From a checkpoint of a small transformer trained on Wikipedia: rotary positions.
Each number is 500 + 25 x the weight over its row's rms, rounded and kept within 0 to 999. Layers, rows and columns count from 0. Numbers have three digits each. The size before them is the row's rms in percent of the matrix's.

# layer 2 attention output, 256x256, rms 0.169, rows 192-255, columns 192-223
107:485478501516530482513444491500502489514502531453500512499493440459470559493523482533477484473514
104:510514528477518437532495502462500525549518518476480530469500492518435495476457493471510525500529
102:516466549523496448485514533473444480456497505465505512493472417523496478506497485523479454490539
101:487486489501499507520510559512494489525473508500533512511499547545497494502540509528462520450447
103:488502472527529503450511509508490515497513500457468487463526475493497491493522482541498481495482
102:486541506534482522492478482482529489463455492506502498497509500498500500500429540530585486496515
098:505532511452479525504559470470517511470473509521450501487497488506468528534501508496505503516488
093:496494518477530501512478495477549511494526485514463486494520489508479568517481518500496521496496
102:496532579490471535516488497518516494501458456497533481497482495507470455492529431457458513538484
107:490507539509514509547510527476496493492516474478519459522533499478511505465510548509556516475494
107:506422498485496509489502511490542486473460506488506489513519500508483513556539539515519462499489
092:492533496495567536486499516462528535473498460530482531473506517457481486471507459540549514492445
114:501524485521476501489518507512508480486503458526505509539515498464491494525478488512519490468511
099:514467531536510505472523542554502530489483534467484508533498527501551511476505523519521492457476
111:483469529527506501502500457493511479482494510563542519468509541462509497509511522484500528497509
100:513512502477469544508495480494504465491499491524490530504448522469477501507531497496500499548496
106:477498492464481518539487532524544486511494475507461466466499507473525469483514541547500524503496
103:518486505537464492465513525496496517529548471480477511502480493454478496510495506487459492481476
102:455454547501509490456480507494483442536504519498517450482517520483528506499551509505512479481513
094:523476508421495484544547516505524493494524511491514490480500507501510500539467454503490444514509
107:518502496471446509462512547525506516493505544507546460512549487532504466512492523535538520510471
103:527500513507482506546493447514504504544488520517497514518484528511496469514477534442478521484532
107:466478528474474460474475523453491533505459517470524513536506504500489485543498499533498475512486
109:481484471511518506482445459486518513470499484502501482521502498486560494496495484486430535487544
095:537495497499501558489493510488530553509518462462442431461523501508510488486440514484522481494519
092:499446485477528518508540526513503491515505499509561519475430482480542514453508460464523483484503
099:510486507480496513475470520496473501518492469524549488526481534535524497475518538510572482528509
098:484551508468510555461468470502480525478502464513471542482523475490429527532491464445535539495483
094:543530535510466534520488494467475546487442496458523499520496499503518472490540501492460511515512
096:486524489468483511499441461477482519542455507465478546491467486453455503548540483491479516481461
094:493408567467480511542509507502485517515504526468525495527496483552526536464457487445542477505493
106:460487465497510466488492526540473477528507465501492484515499543501541505454511489500488469515478
096:517506458518491506547499499519479528542455514513516513501472496487511494513462524503515524514485
114:499463482500515549518496437526476514499508516467520529441507474530509492522505444470569500493534
102:544462470520519481499505459511526486514452531506450485457548461521500507504435488510499486484436
099:498498472511458501504531555536487507550450488515560491490537494541514474469498473543468493491483
098:507510455497511543529482452495497483486452511521528560464501505507543489525426494475484519497483
104:548469475504480505506484474478497497498496452498465505443494484542475471491511513497503493474497
104:506457490470535464518504510524508496507469512468504495508532494532501528500457489487544549448500
094:507516532525488493476527504501546551484499481508485504493471504480463481475481522519476459530481
103:484509500468486521526504522490462511484515482474479470487446490507557505489497567477482518480502
101:500530501494495503492498531512524522526522527532546548484533517482487511480462550501465471451480
099:531479487496469496469499521484508489545478500485499535573526482493487521507489503451478502462492
099:457508511496454454483521500459477445495502486459503505538496495515490487480520521563532471498503
096:516474525520487538508499534516488504457520496501476503507506480465492507524473524470474461512520
098:509491535495497474487540505544500516502526517529551503462476509479480527494472542533480519537474
103:472498548500504518505557527508511469512488530484501532473443525520489483465530506497499486540543
099:502483455497491472526499508533487451478502500488469495486529505477499484471477492497528503552500
101:512508506471520466478481525457471496526469540460462468528549560452515483467506503541469523503559
099:526481502485501459498511471479476488517459529503492489471491462453470495411500478460535480522483
104:554495501509493502501484479458477495468458485535499498490495528470488498537501488505509473481477
106:485494533559481505468520453472495458512501519514498501517515523484495493527461523488498488465515
097:502509528534470462502480443464522465496527472500508510463499546488512485483497482488518468488514
099:529509548506502519484470494506528500536502478494530529518465509485541523477498535469483478486488
104:492482487521506474496505557507516561499524524480541486518533518498528542515486482496490500524470
100:477499510505516503477524526521475470525473444503496490498552506490464504477438485531511544527473
102:499521490463521520489470467540516486503511499494488452516502538464492485490555537451510525485502
090:458508467533467457489513536514513538510506497508465485466495480497527469487494491538493499452539
103:479448515536490510480518485510479497524550507465472504519487459482510496535553508496506535508510
103:461553512482473524447469485519475520467519496498475510476507477535554483473510479516536500480447
090:524481484517469530507470478526521535491522490515454496525499491524486469466478511502468472553502
093:526474506480458521513479503470504529484496494456508508508494529510474491509479533457501448549485
098:501507527472499499485457503487430519461494510507521509505534503481537488508510482484514460520494
094:511482487530498507463551485495502520463510437461497469464520471463506508549469495453507529492472